python train.py --n_layer=9 --norm="rmsnorm" --rope_base=10000.0 --optimizer="muon" --warmup_steps=0 --doc_mask=true
Each number is 500 + 50 x the weight over its row's rms, rounded and kept within 0 to 999. Layers, rows and columns count from 0. Numbers have three digits each. The size before them is the row's rms in percent of the matrix's.

# layer 3 MLP down, 256x768, rms 0.0704, rows 0-144, columns 384-479
103:549499513486485460556545461592541438429399542513614435419515553456548486426554529479511467524559460486442543541490465518485499580527494514472569528536583524519522437517463505498475494571410557507538456678409518499477482371568529485599462549544464539508481557578564574504459510498526544562
098:420541516551506507505409479533525494559410585544512602452600545568508551478545572566537591521484510533527531563579483648564515556488461478506518449482499522383460501509429467519479625500390513525520456546568493491522502517458490464427583495439457555455592615493443561482534521426519458528
102:489467507546450471462500452522470486446433536414532540564519546572452499413502480523573582536565542543567454455550453441485537517487456492528529428507486536504465420451450518547402507493476489502593431505423543495540504530479473519430465487394501510487536471554554377579518457421488518500
098:574576466434493389457488630422496499534400578451572475443491509453363503525519532489475529406499462495465561465436502527461515531543538505500516507466398484460420479394403427488531532557464506488524476485485539489451477412481361507464484579532518475539532510472566574571401513528438553572
093:461456494504501552478477458544513513472453495495630535483529530587494489508502446527486479564642421479469450558493424396565478545525486432477605474519449579489594410474596407521514565423505448495503538523564561526531468474581524508542537425478491564509441511448373553457550458512417571547
102:522466519512528470524551525501500493493504463607535466549532412508533548422490465534477522525518453501436586444576555385519485429567477518475549481496516517407541560515547498445445383464409476464486440462516404555419624504525506555517495514503507530402441517509416552502349522529449512533
106:530588552532521467483517518513575443420387458474420489496493493601496460491425499412510360481494529433414331594478482551508596429570407518538551565594539577514514459618480541497471484498467543500580530473417524389500518474549477474482527390511492463412450500483585500492569505493476513571
097:535477552533523543469537442546503494449453485536547550547607439456447431440556462487499432455495508525606447466502588526547488508536528458513480451480530461551565489476468424549481471501486500404503521534475508476505475498552532548436477606484546537469544493481467473516439511436452542581
099:612466543522477524410496521463602516631528577485406613562531438447500508485539457481513499553504546545423573478457535462517591526495548527470508460436475548426544514489491492465431426484575456525586474449478464470523555536474485470543489561569518540510519463548451494534523564533454475471
103:450498509475488471478517455561468439422516471591405453502495541484567503563617589578540509458525564551625607406561497534514547439495538550451452506451598503474605415425546608585623533478497495486475536519579523583413567491458498529541523463554502483565563479593553440516422567506525506535
101:446520495460483569529593425492628493482435508494655512468507481550515383452484523493575456560519550518362491491494519612541449500529579632389548520462647504466425506489440504520568479424510500515509480495502520584444420387545548483457423582525594569476515511494528556458478501515506511417
101:443518557506454520516507488375363502416368481443538446470482615574466582469465530477505602515445459477476544507515483534529515482550532481552542410564516535472466592534510556457489547564558554381471464585488478553445434562492462577520504527512482399489531535510428457419500489545399553460
095:485436475486462546506512565515560454580512533478501510507493586422510449537560521564552489496472494378562419423475542508502505486501372519537481510573469480380374408494468470550493484555444476540406447492468421418508566493495434455529446515513522475559471535423526419469485426456481499510
101:414525473523508527508477509512536558493558487535562537371461546440548624497481552415467556498522503556519537592515505533460413485504387563487541579540510497545440490455445542484376492605471562545412481397517470554421434459477560512566477426434443565467403507645490592516441504543527452543
097:525434469407497468465461450484640423444438570483522498500506551640523431520537606514503465569485583549480537527511537574603478490579623402391498499530500462517487393474472491489564508470502521507409544619382494563501443504533463470487541503488456505544525482350530466496536500505525473481
097:459499480518522500524473531459515505451548473555433533587521571597478467578357546488456517502547534598521505515453472530424440503583486422461506529473482530517604621555596573451488450533505483441557524450514471487474481570459495514468459511421404611551422488482480457444607453525504518482
099:518511456513490512492522535472568471464574501472502465467526512492397501453587497410462603511422443512546460429519486422496596543494523517493562560554483506457545497548438633392446568497425441479572421467395503486487523472512492526481507574455440475577460453408566509560430442579533454557
107:536557505508579547540465503599518546537524528499443521516490542613472448547543501494569460556453500466535580459525492505466495449579500534463541576509555501514515509492503573453481473515512495541575551576490517601393568566607490464405478488483452507551451528488547569539486502487560472377
104:543501569554521557490469580507533556539449504561435529420591481492561545525538522442548481428493472437498482426437484469452607441415503485409489498493544484473480456469478520461394431505514473573564481546394496546454528470503470504534536451447516492475490445463617402490509455393422477482
099:526501487566469490501538470442515440451612394567548476545563495550496513503436546496477533480571526472453551507509451583484500526456416485481477516449532492505522606547580528538438544477474522503458436496493508555524455512519495445538429499509479485505539406543506468523450454465546503562
094:464481475435610542513493435504455558473545523508552468426550579470523493580469546428446492500471458497523499529538501551450483497471519452518461524489494436414490506581538550525509488525541453479510427537522549420459578419481484521493416553517398411414533483467453503392578452471403435479
099:471541488486454486492554445498539517384509471448489437452508549544492527541477499599571445495477469483403446482498509466493569418487559577558463624470506505544377577516563544571432526460495500560547528494507509465492449431523617333512538444501499484497387586521486438428534447468530514482
094:472451442481505532466425413531513465488581490480496557471471444551486497565485558559589524386521496506486526448537432468490410548544531557474565461420482496500405455487518577493607522525575574539485487468483546520442529469541411498535586462426503524516465472546539452490519503513594526459
095:528503434602463578558511514500375515434495452571459404474423472531581551480486460524443523597539420500540567441503520492381507543468449487506436500540472647552386555520465448544510493574475472572469577635439585520501556515505477529480497557427560450444534522487538529501393500472578516559
110:506437508489444429631498451497548522431435427549447452517477461462459511459499477526615504554453489482496499554450464450517512494388544600487631469471452570490518505518505474474472494509515567540521488501488592577488439499519494589452447372532639540540421506496479425538443473539543500515
106:528585635503497527516491495553476497549574505537590562503467539489533447523420566476444492450487383586529425438475493530461468581545529547474587537556485542506611517487516512504521570580500595569440543514550529492562534431438502577519541538503482536533374483626491492576490488534554479493
102:503523525490415489583517527453444470491536487544573532559516492466459525502591512517519459436402478501543492485489551484450556457513470462462464557522546428559515610523509486589504551564590469481503462483493583451527498543435499455499540543478481514482441480525568403468496552603571530540
095:522465521607421548469634525538452536489486527548526539501474500402470534526538428475534581461480491545475420551446465418480476507496519516502489475359468537509606436433478495448512504401547511501448495445545518437440596563566521520424501541484449462459576516467609585437419525526492502546
097:445447494480569475495463568572578533424449485509439433554556530432472408589563505466506477576472504427436491498524577520477477530401503438438450463527545510540465477429617524537588515516494486457516587499555388512453518492474506458439513464603468449440452457459456515561526525482463517554
100:372494511445637443511517522553609510449511521559548577483519489518632557570532540526445464572508470485514558521563479539558447550527456506503501490482471437489518488508500545583486499479514479465493550512473537478550427418431503525494474489573522568497484491420515496520529386541534475508
103:495446488532387523402472572441507489418373454514623596483486500524445523463484547510444519450496518478549409316494432489470384551512510461439457529490546435528393476462547459492573558515404425533508487497509517530562512501474503482473466499517493456510510470546453478552499476455427483495
105:444478483500503464489401483456530445416536583483523492534389513617469600532502558584415530444470489537463474456508571522502530450541485558505406531540585470438470450466548495521470579427417556486493540487489447522466506515606499506447529445413474468449473519492571455519470472497430560473
102:511506456472509462502456504513473480456524520427493539566540588553527505470461437510499521552480505497431519562502496470519537515504495479470495448536511539541498549448549484515450577622537495481494555514566475480565485469419474501506391579489490531448529471562429447516571458522478507506
104:451512537430548480518475556492426562412488519530437456403555610529518500434521578507397478495462442502533568513466480521552532492524508430506450428588518585533488462499544512492462505533517494496431564528527465501370478442541404418527548411544539543491466503479489580434502480475531455416
099:531503557503528616558562474609497476497511514498533525459518452464444426516544506536542491570557473648432480545481458432432430474482508521549470485529437578455584589503467461525454554506473525499456542483470487461458526500555540507481469482427466483519517543506543495487395576465451486484
097:488489461426450578502482360473482450508492518490558491361448469529481533505485571392497515514558542467491498577627505572480570497518569499517606546529428479494503465493505584583580452496478441553445540502598507522522494550461468435515512532460487618520475500548469596433521489481571573475
098:533450453465487533542489494524359509511482610497568390511594545493533521557594501401528527466496399419513456520502535502529471517507458453552452547497473507446447517527477495465514400421479560483547525420471565568503460466516535518537546536448471491500586448500460368559432544485492431531
102:535517476542560464531393544469639460463485593394414416508506410431525503473521510521550534503552504535508565494592432560548464411474504505448584640434495486537520501465486481436412525462588542431477531487488491458480495535443483505509564526445483543406586555480528531458602496404523496518
099:546539564504515570513552540437441493459468527469540529497580501447461558517517518441430527578541535546422495436470571579482550468592517563452492526464475500432506558462477497466473469475497555498518472425471442508516511497593541440490624515549485619529431415521522430552423524443514497523
099:566513546520538471491501459552447428453473415457569591489588477502490433528520409545486468438537499501508523514599493555503434433490486528484459532455563485440533466476555464403487518555488430471560541496509531477496453488457479465514451568435475506510452445492466501442522583499546544551
102:473518461463459436520474508488466552475435478464462533505419446382418440452553441496595595510491488487453494557437557547516476431407571468534451588507468530492532484557583502422562459473515476558514569478488473491557470588479487482444494546569592531454521551576469512462509485521558528495
099:478501559530464520541514424458533503345496658508495547580507467419574542477472430557534490482495468546539501641378473519479473439501549503595546468493496501512499453540528380539489473480564500440474415520554548519518467455485514528488465538600543473519469465501461451518472518450429548558
099:544532550578483568531473540573546515531505490508499561612497502434596491512495535525459555419482421538502581540457455360424448566504466573423587568514454467488525478467530471531524542515392436361418473392490604480509531469485518413417482462537527558540392568462495551509489465572442550459
097:496475430440419599426466520443605445475370612544543484502476535515441505504482512537472538460509481490420519432546506488581432497477522518493537529471535501450359601563530534487550464522498470482474519449512448430546450553494478494500480375550559481498496538486574592498511425517526514497
096:504499397509561475531444491569357444423450528446525418510458488510451425480436434523511496419465612620493425537549474439483553463520585418501523452523489567519455525516451426531523433514510436405419442584520566525410377510415463452429466516435456562495569542439473419483442458510479485506
091:438480470460526542540452554511526549507433459399561415513427460544543545405460473445471450520488401578523542500513496457411474530482512516506484448527455520451475500529497485562578512519471570576514540493495560515611439501468470367514584490593479535416526578507486528524479537472473488544
101:423452531469441430497411502515493500560399453510463453581544500582512499463536580563443452435511523520485563560409509501634477492527514496468550559412512554583479507455605494541495464590457534514417523507575490532497615493547539585475469460554511525481618547514450478474464485550553527448
099:487501510511389494467470496515577495503453509431565506509393433449558431492543497438487552483485444486388504542511440465509422348445629501482534527524467354491585482505494504496526522499523570571421435462467519493360494467448374529504561376533570551464457512408545520412505506621485423539
101:485552556471499435475462549450443482419561505514499565468455536458483520483577505486470494433493527462483471521529561541504416564524619513488453430476477542551501472502562491543442502469566532585398408530430458518479451573517518492436498489515573456522476437545491470526500474506481525462
101:520573528453470501490448443498506513523571523627531544516365601538482457508556493529374566414410525466449493481552517452484537531537482471471521519550525508451505484495531476567458569559500485496467448531557444479494376523513408477506434486651424560504540521465567409502471506449540500508
100:466468568423468525471485499539541458512517496513524511482539447615518476407492601482506626444442565462586571495632547501455401494459545365428437480564421443539427398507447495427482534475528507531581504542511562502486503480570491460554358539510476507502413598498555495489583511585591505429
099:536514489540485517472468475462534440541547535485452530534540494454500453393475494601432496516510484503496553526491540552498450500531447548499489511544494463497440475531567537560501523556508519549470449486590530503515494541485429487580563577534426462440462538498612524538426556520566539590
097:575476502562466455389425491471454455566570565377521428548502588383568477454458538606518441528537510540518477571473534396585478518524508444572439529539439512477511493470510425534508506572442499491500519559583505584398495588522506480491528514499538495502488502410514443420399543510486442528
103:416410554501491426496483527475546501521492445541555433507458465459544538466480441496533525519503561494402514528513524507497463588577419493540523435534542534460448478502451495463541525460542498583441485505506537485472510467496476546499479478497531509516456469523473505455430455528526454587
095:483526500475518442449508500524438592518462488473483568450511514524440516425536511451585475497424510487430523558479428539568446528472421448561521423521467496499495376545553435410443463564439468453486524449527612465577485367453419503506424510428500502599582460528513490545464527654531516526
097:592522610496510413385468525537371523497474508551552498480471478523481516527521526530483526532509534466524400494438522496421496419471596485522542607448526469512427525420491578621548505553467513443590448569518614438555503495463549478481511477513531487464459499610520480443509494449482516526
102:471522553426510579460498500477501552438447510459501533538520435581457495512501545499522414603502472483462431626565504595444472419501546503504552489567547500482547579492484543507419522490546491521542533573441514486414553531493574552528513458491495491431534498504554527476585499620584460505
098:491545447486560612466540387482520475551558592407440442533440538475409553526566519512528482547452513516499515461509460487558441574402548471531442516513492536559490430453554502449522550490496540589496520484518452527452562501555474465524538503555466450491531509598522503592448442501483560509
105:523536532565429593528511453494500555470523439405521463526455536505493518460408463486522541520509519415482517440467520540446592426471486422486403530428534533581526504490496457448520510511484521435502491490364492507488457579522509407513441486553594358517546617451434510437590543433534536444
096:488493504457511552509473550498495556511457475500581404535476482500429429483571432461533571490531500606475477669479469519473375452535509470602524584532473478465485459440537483478603381646474545585552485552437556466498584481436419499438458460431494539499489507476564546506615530576430537479
096:572476503537534466496485536458493436406450565564495542449500451523414450600513496431471503517566498469433423414557500537536534495525472541466504416416516451500512488546606552498529577431451519434487522553525475445505455436454457504554487506542555528508447508469573464459582521454466471435
097:493452437541484519592444390495496457500437554449510539440549535472476548475527452512531543568494531526561498498579491554508420508601475492484485585436415522509483440519543536548661485525535519435470500511482491468504586560422524575461491513459393454446411535529493394468561506455503482435
092:465525563559450508506599383513540501422592491383476384392464463369485522396600548452487568394474520584543514614558461468494543504506402441501620505485638501483468444532559504566574521531462469573579534530529494499503523477575492513527467505556410543509537480482521382509405494493467478589
101:470534477547530497505491518545435499489547431427452486482550490489504485551463511363600442429565440555419562512508525397557551437449515475502466526360479493486487486482556489574504474577497556511520535560498580509520509512574511577536474514523560546545473567567429484490515491549495482503
105:478512463495470519514495414519479495399568498422613468505503466512421505504408510457521527463507575569525502422461582467501457487508467410510508534525498499438463495509453478532461601529520531613494493471608510488520530529520523431610541460447573519578472500539471504442519562469506464566
096:506479554508520514501554476511450480440519505522498504445503567479552460545472471436470545473539549461457529475473424479432581484439456281542619450634585483554486473480501422553453542509519469480435551505601476487499497487412525548464510530526641529467504467482558474500509521473509574613
104:486568449452542422493525503493497533517514509534435560692608521429556474587574459395472424537508459528555452507461490515531625466507506578463464483504549540456468508418552485481514455422506532605521443444495467559444410481427528468535386479546496584496555488479559422474376487449605566418
099:561561470527569489465566512549494440516472437423542436496524511609533537483547403544441477423555550486513509470472459528531468542449519386485481563534568545554534506624460443444495449500434444485471515506505458515500536490501435511501512532425546537502469451501520525476499491469573424483
102:431548444455532490503553593527500436474491583463564561394525502409547562493583634528496463484502532545459441481527429576488539492605620483531501474472455457420578428452524475437461511572595565496527434593522547539530463506521444472508524523543458535480482480592509461487527459454582513486
098:521433543494520450460449526474466499532489534489543523392582521403539507463545542540519544456439521499509541617515520548499469401382550541497496537584513605494462467597460458459541512569524488410505442469514537491490421564529423438458491490460545470496467507477437387505482383513461472608
100:506394476416502526576526411489518485493538586517432572448503490428503542538564529570540530534581574511557555455479482473518464419547462500481561519466518536529521596509529469518483385510545543527546528489475519539455569541495513372592437548541598485446510515513536573509496481487504479505
104:501495597468491518456470565516448554430434452499510416522459587548563482490590513512468600533437544520523444557472437493490544480421557493495465504415582466446520490522450500537538450510527469497553433502494587517421563513557495482494488559469494497490458529470481416515421529458524533470
097:563579436511465420506490504514538496470609484535523509459594502501481487514448446482503435506518524472503387451525441557520506474558525455426541593521455493487489582505459581497513525556412552420494439488462465480506572423542495538483542423477504447532505419484528582418509427515563464525
100:508452602530484546632538450515471495476499419468459526535510466520539570447445477604478440566577504548548562551479543562595386480507468519478528600549509417576490408491567440528647469501441490586519513452564566537535451607457444467493519544553421494471512419539491490498460486519496545542
103:444453562461453533464485516497503461561432526547369399517498546528556483448511457494562548509493474585521442490446673479457539476527537485501428515492520538504514402497504475479495511606545574452442515460509524510477475486475510444474427498419447528444353497504494392477492560526556460419
102:452579499533491549443448441458492489447543544488502587614444515468548438488497473489459536454529461569413478537400392399416408573492441547484485369506535479478487409493544414496411513510474558470401490459480566477503589534441446485527465515538439463546490504472561453497520502478543484485
093:600541569458439576458465537515516478448521493538504472602528432500478448552535447508460498455581535512564456467545438468426519431423579486476510341386507562455478482496552399515485437583528491391521564465495600480449491502496435521580414600496523506563501439573531545575562454453444457431
104:482544407565492504483471491479554495535496551570502487566473605475450474537462540437498453480521519530465446576394532484429539490521522503420454459532450458489441484468426467551456521451612438445567519544459385472508434580432442416477491494471519546559419461517397413576599498477570418547
100:474474508489571518367522471466527484518449510469582503528489461551484448521526549547539463500459516489430539555505553513456468445527498516558555467434517507445554522459499446503497617580546437517515553453450431475602430531492449465465519572532478526491567476465488541710566528526537411429
104:474434555493461563480524443501482509454517492535394466471448442470560478520421486398474561490476525462452545377489466534460469423483609494518443507493482612587506524422467440491521546631485558507541547464526503486572533459553435454578530389492538438496446480533508575534509458512625496528
100:447552589546424532498568449506576539467435538515518596515556593528543497469509510475462605572422556480540462478519516486563557476440488500489394412505516508479424391464574542474483605545473681525468527471598581561504531581512511531565448496567502474460496543439519555493515485499492545544
094:486639450520548540475529456558472512461529524467482472607534546433581489508504493553449458414485479514462442490490460629522461499450547510538429462457466527577461537489459430496467525559543478521514387519551573553411542517537464532505512522507431450460644465425429455484533488566515514562
099:587537437368571539517516426456463454612455480491545433563425491468533580519478464505470455487549577429508595499542465576502475561524480577406397518537512596521478498489542492497411514545418573410527481494452474427513532504536501550484527461501399437577570490460495427510468515497453492510
103:499461577421538528529538555455484618611481516499551607489506551541611444507540478546522507456495464498486589526457463457448496523431556533464548446547478461494578566503489535601498466500569533525488587445512465489512488569486510476491520535499530494478535484636488535534520454464549550503
101:524476509538430585469421558419419531454439642503434388515465527525518450449469507551503377461538447536539499432537595534517515445586520469546498488518515446576408467501559579509555427443480527484464457495531432463533586554574527534452516468436563467503377404436426510492429539497539549445
099:573486511470534590466452429538469503518488574450612447519453418395586575463542552472551515481525505494512502486479496547590457610471525533488532539558522559443466481482477517497429462515481511464429506582650474615347560490482537541482494528453512563518484421389477562456541515490578488509
103:474526516473465493471485372544527465529454566460450532450509549518533513549400465506498520499497467482583512421512545558508484457455476427461486446407541409512507581648529570490458514555492546460548501513601623591519526505522488511506535535567552497547575448455566524569463406468492440562
101:502425482515517443512455547502447528548500505458500543543432501484485541452523515452569496450459508559500476641520549465584574491477431492533544510413420496557525500383585460544511527511471517479480520521467596479455346505498525484375444517491585491506559521469498523463433519476516483524
096:466531483551459558489532521473524553514479426572497629605441541497511569513464499531435498539587482519487528650441511571575458443523463512582471424584542502490608459472597539483549527433426580560477464514576597501588487604506510429458606526552484508501442484570506460531585504539514558544
101:486532655491630446516527447445541534481534561537449572547520452439435483451493540545458498537439539514381510494472514485545482498566536458441510506526525446454546485478474469460488516411440536385472463461491545512492565434466541564411531483502499586482475615477384452482518507485473467413
106:558512547561481503549495442589477406510451468504517515436513459492557473472557502432395421478530461499492547424557496501481518491440455457476507532566523477411633534498489519494527453534539456483480529538495565543522477510468541512453527489486538541504375475483453423559528471523479522526
102:499467424442456477533471470633582454481568426466583468571502435474492476495549555438478521498464449550551471522484523519528533556513444474479535476515537425502496498475430480623517535520606527518464517490483504482471518451445475502443547483519566485493605544513531463607577467558498421418
098:489500590432506512514524500528472531572569521486545482458411626485498504587431518429441476525549435520606500541506473439463508515538437495461455461506535438477537528576531482515497458577494584565437443543472610471346490509512507406557380524539544555459564407512465386506565506553436465545
096:484390487548506445422489488488545497466437539502441528595471430549536420482394476537489385461533469550499517467418489584505489482500504513502471492502505569528441524494478568556440543501523534573513425443447514548473467432480477572536453524485550513545533481543444536503467503494582484515
098:503465512494558461533511493495471536529478622529500415528480503432550585506506538431521574455432486434506455631589533495522438454540523514496535470424423534667437510487499504525454405570505506452506488502497560448553493394549468400536536459482481509506570541498591470487606415461513443409
101:479546480564561563558497506550540504443564483456563538543512533398471604533476471398544443521451484514527462536460487537471560471561595561518480536524566467544589493494526535518473460512522519589458497552500541574556475461536493473490557479459592579493511496465477610510521476596460570541
103:483474413592467415450496444457455433531456424427486556478544545590451483603459468434516405529533436488533421477542460573438480527519491433440460552551506564503477538477508448506519458435543507568597547476556524456537399475517500541460518365505471479542523532480525510471488537513552536426
102:566539469502500422531623491559448437458482495466610470505510444563426514492544458389546538523480529507470412626464528525495516525520536510555485474531559444419498616498411584493526479446413484491605472595476434579517570486430464638432545553504502455452565457442559425498489592457483479581
101:501479517479463472551468454516555566541384455483538503531529527441523436518511514486528558530570486480518470584514435534588575428411599471466505505489540538515594450609444478421529501462578499444466509515507534528579470576485536448492538501458425555551500482480526508478493487492459477520
096:473463440551492424432470551391453418470429378565472483656484511560466466516470592523542517515453515523530467501502467550556426554429458545556513499536507555396437463560587414462462492534462486470503434560489458541439491423534522462496528438562481476495476440548525368405533529409523478531
097:504492471472552446463553520445507528550506504580576555464500580550561464534458552485539612611631495462509542417589587576426509423599489549551539488576565446573412501453479427526506451522576429445557510533401593557546465520525506431481385525618565502563571444460517617591476535594538607521
101:473507517500576541518561478568513510539536567525518488540515508493521480567451587491459437403517510493408587509568491416564473471512454489533522523462563450536548486446465484487542493482546536503522524444422606512609379517482535571498470548440486423445448526403500497438429490505521479560
102:415579340569490421493486457507483498506469501481510469488497563500514470396519462442502484428499505500543572456560332503510411507513578519466563434534578469518489506516568450457422579487568557497505493594459491493392514503496551464527465504466484432509535500524491449476532456517416428480
095:586553497494430441594607440577465481576439558439484563522526585523457540431504488541495502524453554488501513503455495468559512405520549571504439497526551454602625461518444560570593622500517574534496445480464535470546434516459546493488580583497541501526424535470551479462473533497547405491
096:480485507439513460485562524473470502451500507444503524449469543548485470420543529458453525461442462505481470524480505493586443565492468401552434447470501575502497502497573498510528527489517439603522533520654449518446494516430439508518439613455484433545515558523491469457543436513481514486
097:592489446474558503506488520510520540559443592579471553468523476523447538547428506491520468502534473532550491480538450483547530571509551629451601463392481572455552512503560518560532466570527442447476476522527548534414565547555547578493485447423487554497496460459579479433566481454434554423
099:437549507477492560572475557568486468489437469552551561514536513404534501455458491476487445475545532549555576446502550370512432467511393572488560562512481416475457419478491407535480502564625516471454580526563516538468468488548475489512551465515457496556549434535457559470549460508548418411
097:513456551495393580523590507532482418382501392553456466460533514415495532480464480535481540439473362559500538448468479464502510583497523595504526502493483535500444451432553557388543468461459375484551473514476486467427515513512399418481546578486563482509489392529508409519471493472559476534
094:508520467526544485505522461520511465574493566502572460553387491523485483497455485467537464442557462471537582472493530483446458487503399547516465583448582476463490501478428559472552501368442466441405519429529545500522502558500492502492506521578467522536457513499523578536492545487512651557
098:461457530558498600574527553450516461490481473508453473474493508540532491526414479422598554524477555491395600516466482408465490512469555522506550476532530450454435422496601525494557496569529532558485454599515447535458444488478467412553534487466485562519605491472529500556471564510486570498
098:475495478491585477487467501590583424423485488545620511480495550454462504493358494471551521500493475542495496465448487423566480577475548449561473489450550445580458430536514403459448558470379460477418407544480556529534435409564519500467512399505445514553446521449564441514444482469497418436
092:512498468499456492551430520508461422552446542568558477511409581527448432425554510511426420495434555555474522555497530481469459519601546452532517535507367548446496558504543461494551566417447517452570479408548465497487491546472499578551552459514495435480548535478517535541396528515452461492
102:560525540466487536457553610501539465577542539494513590620502457529459566507558497543405491597530518540533557489589483557492567507544519476489517429535414497555560480479525529434483485504512398455488543571485447528467518581435432471486462429492548495531534501501526484480439508563526457475
102:572520591445460521489483540597460397427492471485470542471507424465493510490609522354431484453469539433465594472516618549469534532450534552463463492517489434450571409489569544436475580544523500493524488542497489516521470509435471519480466512478495517509682541461485465486448458544541472527
096:394494534426452601569551463436469463525482538585498494557469498440484448526464526501486434453501561546533460452523469475523358504434584502425575473456504409521550442555392414608475479492472476478507529522513548525507480570503461602454450438544496564563506555505427587476546464534486599432
105:534447569446536520482545487526446496533423463488491469393472521465470482501514558453559520519524572429590433537498506473488479525478478423527514407600420457532511483510494551414514456480498440487503457593494484469445515492568528492487530489488530434564477484453459444495561544573504510367
098:493462484427484541454451544459461618472480495445488585485465525466457517482435542490537465482493585400425384425427488506593497465473563432470435501430422467479423387513535512507424477462456477515426432465524529515539498481481502553450531475488603460600570514508488528530460536421492443519
097:566533502544487601508512470622486501537576513588523488533557464562508512453500478488472525530461474555490546428506546525337475509450430452494526526506431507481524428444533451543404468460569468522437600518485510530527462495517548532483569541417597559531506408534462515463468498488468495454
097:495535625582485453581533479495460504493451572548521527482553426530498463490512568565504513501411567454466458413577585480539366551451502422509481497534502604522455482473496463535489519495506511413401610516493393516511526458552480479518536543491480461494473600480542446514564509525511505550
100:508492504506513499497484438504527527502468536485497540499519483630579477476532437406515457531471396459564496519453372461563514502536449514536455409547537496529431551477487467530491418441514519580559488584487476534457447470382515499468451536502546513456531493425446509602556504662537487443
102:531505575523506545560470445499451462425575460459462497488509534515553488461613497516514460463567519506537524445447501531569470468516473491478395497563513475523558468511365475462472574627488544479474541523508476439474519580489480500491541485568528525513584523509487483397432465484491416567
105:525486485525455495518469498500628506577496505493485569523517512419580425533487509606584491472478389484505511596414678512598601465482479477499598583517525468504530505451557528526463454531484502461436547453431498491475557545486445513537567512545468534501470580491474459481591395528483556440
103:555543579451503424548494460511384554592415511523502474475498598500500538440573426542552451501545537509414478494497441527463543507503511592541424548464464466493546502575458568519575519483561467406527520486424484508476519462572592511459480609421512522451524466542460562553463483456539505562
103:490551546473589478537482485462448415550518487493474515541461438369626531480497587561523531610449488496518565544509565577536496480333430515595529599439531512448531439466548530522603464594568552494596618478450515483511548421536563523547494500519451543496448484606551472526525570479529526467
105:468445475506511499441463501574442512504426511423574439435479525466458482483505429458510514608556533453431590479554511490553323504521403440522446428438505506499459533522460467370600534571539544492488535526419493528526534476541466521492516490528468487496568540439437481594526532484558479452
101:485495551538448580409597522557421423509557525384541460520484507554503590546500590478512594508630476509514438358476558553448560557481521485477516455561523460501516469496567451374458473435504569498503501455494543458542493514478406496472487497449449488476537456361467521395514573531516429634
100:499535457508447437498560627493429553467497504489522483523471388416478506470546563460503484556551550487487556435441481564423510498546498455461539544505366535499514594501537491541492468514528489545459540552437539466602468474440517486484505465541519437579549520492473498436519443547433547548
102:511388509573572493461448542554522535562410566553454475474518565523457582426401571439503559578488501665481542453543466492547518431521522482502520533560485539510610514531538560405511499365507462463477465424487562492506557528506467461411517438476561478482478509462536557439560589495515557518
103:486542530476541448492528485493458516460417469530541469473494434487490533479496423495471546614419480514525463480486550537502543492490480445550500451447484495447517528492514490463466570456500489476423454577472525459632482509576508504483505504478489438460483600508433513532565466533442403493
102:517434472498542538450520501513465533497437518489558525513463544590532533530555431549480449430487531416450481502479492530463578438603420564440554618492488501448545560538532537483572535523507478536509468548523445465578482553519465536479498533487436552513528422428520539540566458448504458390
094:393450437581486565523508488581450429437493583461571477482503555520528424539452542546545515480496529508528477535498505494494409367537496558441548530540466553413441410433466486468453520517465484467491571528627519487504584496515489529507565594489592463498563454531546611502547559509434406491
103:567538448469494515560569551468475557408548454555424572510523568521557528457585511451493491540503538487457393431558567526453547477505446533613453537528513553461481442550581535547504450471564458474545555401509475566492481539552479467454479535499457477457411436418618517406489493584463454545
106:494578509538487481505470432505505628374487480447607506440473514604458494390471505593480445474447513546499480480528505512451502495463507480557467453477441508501512441547450506445506429500459526486533511504472454517439583503474436441556500556540486400550521599481510523488474581556437511506
098:681443429542481471517492427438430533416551441492507511434527424566483499494547426529512430448497475495535518396499473429487497489498608512604470455456441496409497458475485527510501507461488509478501526432452441523474484446526390537487474502558397452606485510550524389468540536496426519514
096:492424493530458518463500568529492511510502522574530525491538525458427504427434432581501517495496483544520529457538440473446535535495546559514537550495457514521518516514561524429559472491438488512547479432415575484602466518390506406445542533445508486407486476532509560556447531569535581564
102:436555519538553474459582498567557460472516527537606585514490440491505343551510504504477508530521523506488502469454553499540485508481506493504415472478482498573603508432483524489408532526450506535517455508562523502497502544439568485495471381561458451484560500557499556423469513528535492516
099:431528579488491489463422365530585565542459567496410558533566472546500490614538439461443580407501461532520519492512533399497516457558553553498470538542451511438605463454539491564521537433531485429483432422545563548498405468464489409536464547506430441455512476464480585380596510436449476431
091:461480564498514539543514450579552574500535451513504473426459569503412508499585521579432480462572505477515580471568508567477571487555470415498548422575495606492486436529498512672503537452484565463489460558443509528498496568535482520514527478471427463551497443521622315540632528490529426436
101:363493515514518464518460466563494528489578473463629396585477477520479427567527497480564477420515489538484544421495528459453503470586477548465477432544493539518516508457495473536586491484390429458557463543553529576462549437562458566570482314457588442536509512456548504595494540454452372420
101:382526518624471358440481472485521594496477509512498455462550520467427527515484490503567493501536443471543410525437440472475548548438441478525524485497500469522481464487609561550568533538512519466517511489513387454501508433473455535512469530370484403487546604507464542522457507567418534515
096:512592483495451464523516418435546514474396497397390560526552489398532453551470458525472491447560487408553470561505404409553412484525494466479465488490510483488523476577571488546443505457444501572524516457501423385545529551452552477537492406511583435523489614537491515457506438420536533449
103:504495508496451578409485445480545444483497600466549511487478554473458477553531488524490452567525482521536451506556559535497508455445500518478466523573461494568540560502493366485500483483528373470497458470512546523614542551439478468502512514522561525452490423522439461467431506507519566516
098:502453489592527481543529492476478478467447493507603465426481554501558461601531556503537448529438438538533428450509489461481325518518556446477511549533539533523463486476385553374527397459599532478411551495494569498522527468592422516534536577447553532433571493539434434526595535567414537480
097:504546568476477442531573529523557508502465467527497448467468520508419585510539551535517524507439490580515495509487462494457493527390576596453490514469552529587439544544522484482563523548387605418571499501508415537515536518534522551535474473462567500484444509448523477502516459485528525402
097:430504486552541495528478514475490476484537495401549512422536479529493370505528480382536485411550432487541520610425397481529556526445457505502527519512530559503572514406482550503507509491467494445550570477540505501605522584414495572459599529580488522408563558507565430479551506556479495541